Each number is 500 + 25 x the weight over the matrix's rms, rounded and kept within 0 to 999. Layers, rows and columns count from 0. Numbers have three digits each.

# down: layer 2 MLP down (transposed), 512x128, rms 0.0751, rows 207-223, columns 0-127
# gate: layer 2 MLP gate, 512x128, rms 0.075, rows 208-223, columns 0-127
# up: layer 2 MLP up, 512x128, rms 0.0748, rows 208-223, columns 0-127
down207:511527479477520467520506489504499511480471509467506477528499503514461479506529490480499485566515468526508485485497524511489471549478544488509488489502501488489531502485513515465500467522513437503516471507534477472478507506489547513497472511518476499512511474535502499549486540470467450485552521476522538505505478488540524495434485501507539503512506487516517455487538515506528484489480
gate208:512532506479504489512497550506464496475504458506525523494508476515454494475508517504470509475483441480496477499453485567493487451537524525483479517545459472478488496515507505498498480461464476524534458503507445466522529521487495532514501509462465494478533435557498542509524491520495487527491484522512509485474463518526504485520560518482506513443503535515471514512460499507537540479534
up208:483489513504514484527489458523510474474532518438492491466488505508528480509481478486487487456532514525525467513503522479518538508497469504504491487505518510474498455522468480481502498523494491522463526538485502479459496479510419502470529563487477481507523534505489501505465461534497490503521536518495486509527485493518526458497450496490484517498500457481497479486511482502536508485480
down208:496475511470500462489509536498473471498517517508511501526567509560516499500512491481497519501480471497518438522484516538476508455516535553496469473499488502499485470472514510497494502478471526517516482500519450454524515510535503550503520523478468536480530439505487556510530466530474504495547498524512515522468510464488501475490520536525477499504485527482502467493449450523502518491510
gate209:504538485520476486547504522533485466526500520504547457506460494491522499490465453518531494470507517478510472526563528491499487494482517515515487514494514475500515498471517498466532492514521488454523477505508454502532500482433505466503510512504499504473503511561458493464511471522510442484545513494477471464496468501511478467509492486474482472515530486516491483494506542525528510504493
up209:501504494472502518486495520523540553490492495497461483475504496516546464541534513530462482513504523484520536487488461529528484492470493498522496503520496499495497512535485485472519496498474540572463523481463532511483506487498488531469509495523542526517488473454493452523456520506478505468463504517511490475530530484511570484555477528510539525468477521507472521513529503492467455483434
down209:494563456516480501524516512535497500520489513493520461504446500487517473520466481531489493524538517467500497523549496503512447533475495534489464501531556476515549504481509486456501516507494505482492501494516485480544494500452515500472498523495549515513470491542489472482489514540504472448536529483513485465485522498525498518525486494466506507486493480538487499492521502510498529483456
gate210:523516526493513489472503485476510509484477507530465469480492492500494547509487506506507507491521477490518460496509509505526536528436503528498504526515472469529487468511528511524564479509478481466536494511447523516491496544476476520497457501496505495476518494546478532487474481487484521498486502480548446524489477450511440486471514511509432508455515521496513465549522528516476481469515
up210:482530528502531497462511475442497495446472503477469483477463480489522511527502519480489502511492513497519477499470509489489531504449478543479440494526494454506473425519489512530553488458500504471536495474515508489521495489513524503555484491453500464504540448534494510518484477493493547509453529474533472503539482471473492534481522518456501514467524507539522511533517496543491497495515
down210:466521540486511512474528502515482503451492510470481484472501521503527517512441504501533474498509514505501485499454473476516508514484521525495496515537489481486527468483485523541473472465479473465494478496495509530533479491549546508529513480482485448527512480483502554488527517465519549509466470495530469466527485510480500533497499484521518468514542480498501505469499493527455488511505
gate211:544556485498496507499485518523496498502511445481500510493499507503490472490508485501509524551492504500474439510503498515541482512485507550474515500495497506498487510515506506515508487521497471502527482518491488473487442506484444506492464499505486473495534472526529500461450484481456494484541507513507497502534445523495489493494537474539509480516499435525454524493463517479497461473493
up211:539485459522479544504524522499487507465531472494483505519481494502541482558576512519511537541575468518477451435529537496505429497515530539489504591538528500493484512476477535509476544498578492529563442460527523522532463502528477449474455517511525423492499479507529502505543544451536512492527493516502484505541476544487471515447514442560460497476563410530478542489504516507502514489512
down211:492452472518511530528516535495496505528528518499462503528518461485496474499553504480506524500556497530474511435504489443474503496518493517524524555511523518522486449456491497479525530475569489506506503473534534553521559457518548494542484484521468477479486482478486483506564537547591486551485541467511484528478532494485496505428463509470484517473564457508505498500507474513533536526505
gate212:531499510549503512508493495519522495510521539496516493532523520478466524511491518505458499455466470505515489519447533478490487473499443489473474535546487468474521490559471483487458523506513498479543457453480502518500492470458519508509524522494516501473551487512474487487486526510492487496510457497484500495473560502521507498506441481470498516520507492473490493458539508483506479539486
up212:511500498502490473523508494483535515485520528465495462541528505519466519504501507478481527485462488488528483501484535514491486513487518510503436531507488505486509502502514475457533453530502542525512483473497497521484527497486483494519503519555499492487500483478474504487479538468479500484475504489481489480479533498529454520512542467491514475495547502528511473475531506487511469496520
down212:477477502467529483489509521473473487504471491505514520468469503519510484510488542483530485559541518535501477484511443501496533542508524524532550486501518492543487527446513524526519497523488507502481547574496502461468488532531469498511478515497473495500463532470504517506486473502493514472505529503455508490490468524472500489471516533535525481520449501519501516541501505501484547477497
gate213:515509505466519527476511513506453471506483475509478453538522527517516523496521505490485510510488510498476478491467544480458506500526459478455482545487484487515509557465525494466425462510548497507510490525494501498529512471472495470570482470478492553500475505518457469507492473477500519467521502530486438506495507489494487546489509512481447506505543521495443465464472519506524501477553
up213:485507500457495476483495481511495477478510449490501539516500472520510436479493493495477485539523494479437509466493467499496517491510510508516514486488521527477489528490498558512531490506486476517491513503501509525520478499491467504459499471487485500512524550523524529559491513499491516486545496490528531480458545469474515496451499503517499533505491530521509483530480476509480491490465
down213:500523492467457521476497521533471497517482456482489499537518542469524502505509512539445512505510491494505487502499538510479523508511496490467492514510537524511525528497523470489439489513501522462505483535513503478506492482492563487529484448483490555459482482509433489510483504492514500461510511506506466449491555495510442527501546535480462526520477488494440494466512509504478494497519
gate214:460520543550477506500525500536521472459493549503524490510530529501463473497504451482497535485475489492444487477484519504521532507511503513469498532505502505486483518466479515534528416495476494497555487566480448484540520444515465493504501503525495519510496495546523448528514458500494519491503473466523542537502543459485496476485528499505470493475512478497448526488504496466484528523523
up214:515494502489476514513471477501473531529480518487494489489466512537497526482507503467524506512490503516531536495495498524534469520484502495541513501478467478535501480490523518499491514520494526459523491497532520544477515515455500513509463497493522488510502466523469508528473514475506486484513512506492491480494497522495438533547522515483510465494531468509540491524508499533479462481451
down214:463516535538515518499523504529526470501476539481506459524516502514501485495498443481519541484486494499453471488471517488523522519483481508467511522507476480468482494458465498536510484482493469480526505569484465518498531470508503497478493537503485505501513482538525465512525496509480487498480466453509542532500511490484494463517531480525472510478500485483442504486480495434510507522523
gate215:460505469512481526511505495514453487482498463494464504485529493456513542505513545486504496497525476495454487544554504500493481548476491506494542517471442469495478508545515446492493542500544478540461521472509504535496490480499485499495526506492498460528480488509494518518508456485506465475512499505475525444507474526462531458481506496511478529518551463534481540518495509554483497494533
up215:491470490491479485501483460499495525491507488499535490500489497523532494468508488531490513512460484483506476528473521543478527526512504516510507478493510472513510491491491515530489434490460487459508507501483483507459501529495480533518467481505494493459504481525526484513494517496512519494544494475498513491471505469474464513512492536511509504505504457529527446484488522476505504492479
down215:502511474473480526505470504504476493508480468500471509481488476454473535521527504498533477517506497506454492504533497484491470479474494534480549486463449446530476486559505436506474512536571499543463542493490491534507494446509487494482522512476503498530500470501478535516525460490543466471500516487471513474498498524481516437487488496503469516523533487520476561531495523524474498475508
gate216:532500486461527509519514476489455502489504507512513500510507475506477481528511502510491486514524520555468494517504489497498469511481511465485512555490491544505515500526485482515505481487511503468505489510503503478519522559496500529496475489481519504488522483484479516510464530493472504434521523465525490495497495465538478505519512487465485465505468512497466478491488499475509524494478
up216:549505473512518534506541489476499540492511508504510503508496480483501497501504503510500490458487521538477493460477480573509492511490516496474507528490531516490526539487484502525506502486521496500511500484488498481503517502494507513491514485518541478504501496462497506465506501488517478458514508506518513487491472470534441499505505509468527478522501524522519492482500511462495498496490
down216:526515505563478497481513498459517492508550480493495504515490511492516522500479504496485489447467494467478525473488494554488536496496509545491513476475513508471497503482490518518533495480542510539500500496501535498501485460535513483454499489520502473530474537538529469482553479495493476550450481512462529490525490522500494479513484497484533506481553508528521512497525472503532474492508
gate217:488466518504506522496496485482490514509493456508512530515473493461492514492511512483535519464536502525503540511493509487479483500459489507485490525520449481519510511454526504486511517446525508550510528477477498512501539541531502486526474507522498510476472470495527485520522517484479521508499512496480539501522510499484478475489500483468508541528513493490499524540510498514521498499497
up217:558521512499465511537485519521496510499520481490486521465486460532506491454499526484490448511496455466483479489507540499502518470529503524538498485458495478481490505555505507488442502517536503451501471524505525526477528519495515538514548469546495519508497471535514503505503454530490481508495491521520530467504484500483516558531514522546505533496514499526502514494522500530554531497498
down217:456516491463528504468517521484521477529525548517529492538521519491533525522526498533507551486498502512510517485471483499530457522480510496442509538501480491507528482461478481502560509455491479536513533511495488477500479486503473481499450535464543500471470533458497488510508515475482513503507524487484482532504488502494516478466500509454485481507488479491497479520509494506509468485464
gate218:506559496541451491492457512499500495489465499485484509530504499528498451512504494496446479489512521488495480548482497492508516516500504530550543506482490489495511450514500534465479458482524494524468492523453554514526499490506476500541506509517485532474466502510514494507511470516489486469532441538510512529517482477511504519508505507475462512518517532485478557472496522511467515501429
up218:467508535512500508525475495467532489471507481523496504492517479487515482513496461512516496512545492515497492538502536434506481468511521551536524479488533474494486467467497471451458526481544504495507494525458519460543495470510474486535550520522498511479497488516490468505499514527496519506478501579503510536505494476541517546443540502515488486512517472526518514460466522511478524531498
down218:521493462437522507504475537485514488486521507505497542489520479492479505462528455519517515514518443480515526474466532489492538516488474503485492496511480519507509497478519464531508561499482493515476491488521526453483484486516483481498508432536490509501515465496545497483495475501502497531493495524532549540492487493521518504484488458503519444480550506512498479470504508521491520486502
gate219:491523461476511533443488503516464532452475511483478505508451507514519531486516508506472473497496504518543453486518444493521495531486501542516487518465529456469506522487498466477558559457446521519511526527493457537514482490481530503493510538513535519521503509499504484527468526518487506510471512511525490502547459479535538484510479543466499520459487517496510516463509519508543503492506
up219:524497526455475525489508470451500483514462549451486531499510521510488537519481485490506509469519500445505505511490470456493568509495466518479500494529479501515510513453526461488512511523505521535475508452495516497502531499515510509534468510521447529508502505509546506526479531520498512529495524533516517511533552505531496457518467515510519532511482525504539533512478516498482521500526
down219:480466503471522490557509510509549474518523468514497524503506512502488452502484492469546521508508522460427514509482521503456495457496492472487515499543457499535518473520528537492457439511526469468541490490498526465508515521556512493479478466466486474484498479505505532479486490491512467516521482496489475487479535486491478494504547493525503495554527469495463482541498471514486461526482
gate220:460495491478539486457506478480482542532516521494517489460473504521543551529509532522529502489503570531466516486508469505499497534492487475513493505467458493510511548474473486448531458427488481474529458501490469519527474471495504500498498475480431496541486479492495466526464500441495515499516501499497495510496523456512500481508453473526473528524492489544485525517514481499481467449447
up220:504514485522479507465456573524490451530522481459506529546524506498523477538495505490452505498491507476531511500498496494480439514516503505493530503533481531518523474502499536482452484523497506511505470516543492453537503513513488512491513536499507546483459506475505570494509459529505514489479498515499471480473464456431524538474502517473543470492489520522480513475510464501559501497494
down220:512499489514493512479469489448518504513478508519506492499484521512519522526467511465459506500476562546524536507514438519482561520511500472491469491480503479505464489505492487450526441512514486528492480495487514522475478475458503465488517471503483537461523503518443505537470464489483504483498524517468524518489483486497497537491460514551506490546465562493489480487535469462466517437513
gate221:506520486503522529481528498516480491481516530497542487482498526484494475472525519538508485543470473491474461481505520495457523491521509461487474505515495457487456504497506515504491470525464471537484530491542497496499443491511510512502514487493499482494536506524525510463488476517514502542480480448501455493485520508490488488473499524538549504521519511550515460516486439498506493517475
up221:492523504522528546481587479557502564534489437421475422475501534534458528513529527465454508438526482525517442483520507431552545507511496571465530496523472520452480501454504469530540439463488447531506539517533444490556480464445445522533499509535489532529500563497503498545514525447461496551434507480485534494519517516529502477466491492540540467514539587470516512470528533466450470430543
down221:461522495482496532476515488577557526552486460468501439499467478517514505481493467477439489415553483500512469488500494492537474509535489545514553491537490540461489493441492523561498452453541485507513520508512469481554521455431467519503476484487523555512529553508446522534533509435444509506457527498472534505504457548567543476501494495539544476520570505491498530496531542452512504446521
gate222:506501494549484482517519502517531513516502495480456452482501503465509529519482500464518557478501517481525511515517491536492530481462496547520508485443491471494487486501495488511482530448481525496502476522532420481489511486480492490501531507472517503481449527509531546486517472493525534521512486535506431526505493519482545482509522459509487510515503474491528459502518518516511534479476
up222:491508483500522543459506485467495513496490493506564513491547540487458500520522447531481504485511462492447482478464555518507495531510524513485495495470490502500531476497563494501508498547488483491488511473489530488476471497484489544512503500465478503467522469506476504502513511536454480493501480484492548518464451458478531515525528485519519473485527506475429526476502471514535412481535
down222:545484513523482498485496460494519473514467449512509523531530506487427462530506481501548470498512515469484536479520561512493508493495537489480491481512482488493526494484513540502508485549474503498480522493490521502497510492496473507487516492505549499501513462529515472525502534543492462478486553461502542501492467480492484496520486502554516522487498510504481521492512513498455512472521
gate223:497487501482504499494500521500490474468491475535519487477534467529466523458506474507490479511514524467443531516522481495489504474520503479505489493535451488434518560482499512477528488466501493506507504515528466531494508528473495524509538508490509449479530462510492510498474500478536525490492501444488536449466515492490514491502504524520531473519505535518493519527503532527474501546484
up223:500450503480449537481497483537474488467511477526515518513455511535478491476497480515493465486528490496533513489529487514477476474529503443532485519554516524439513507504507532500468475497444485459488518515496487495506471526476538516473523546466493507498468513490515484472542500522516533487528552460515499474482491484522454506500529490489522496477481489520496508529431516521493552486526
down223:531528505490522479492486516483505500489505471505501516455543482474488493492526491500501504488485502517435487506460492489508513477514456530462494493446490483511500476508522501480508503486540548551497475488484499503540535451528492494505482492533520512509524503485468494541481472469516507536478463496482518484516547527517531511491513512523516538502478498472525486493514488476498439526498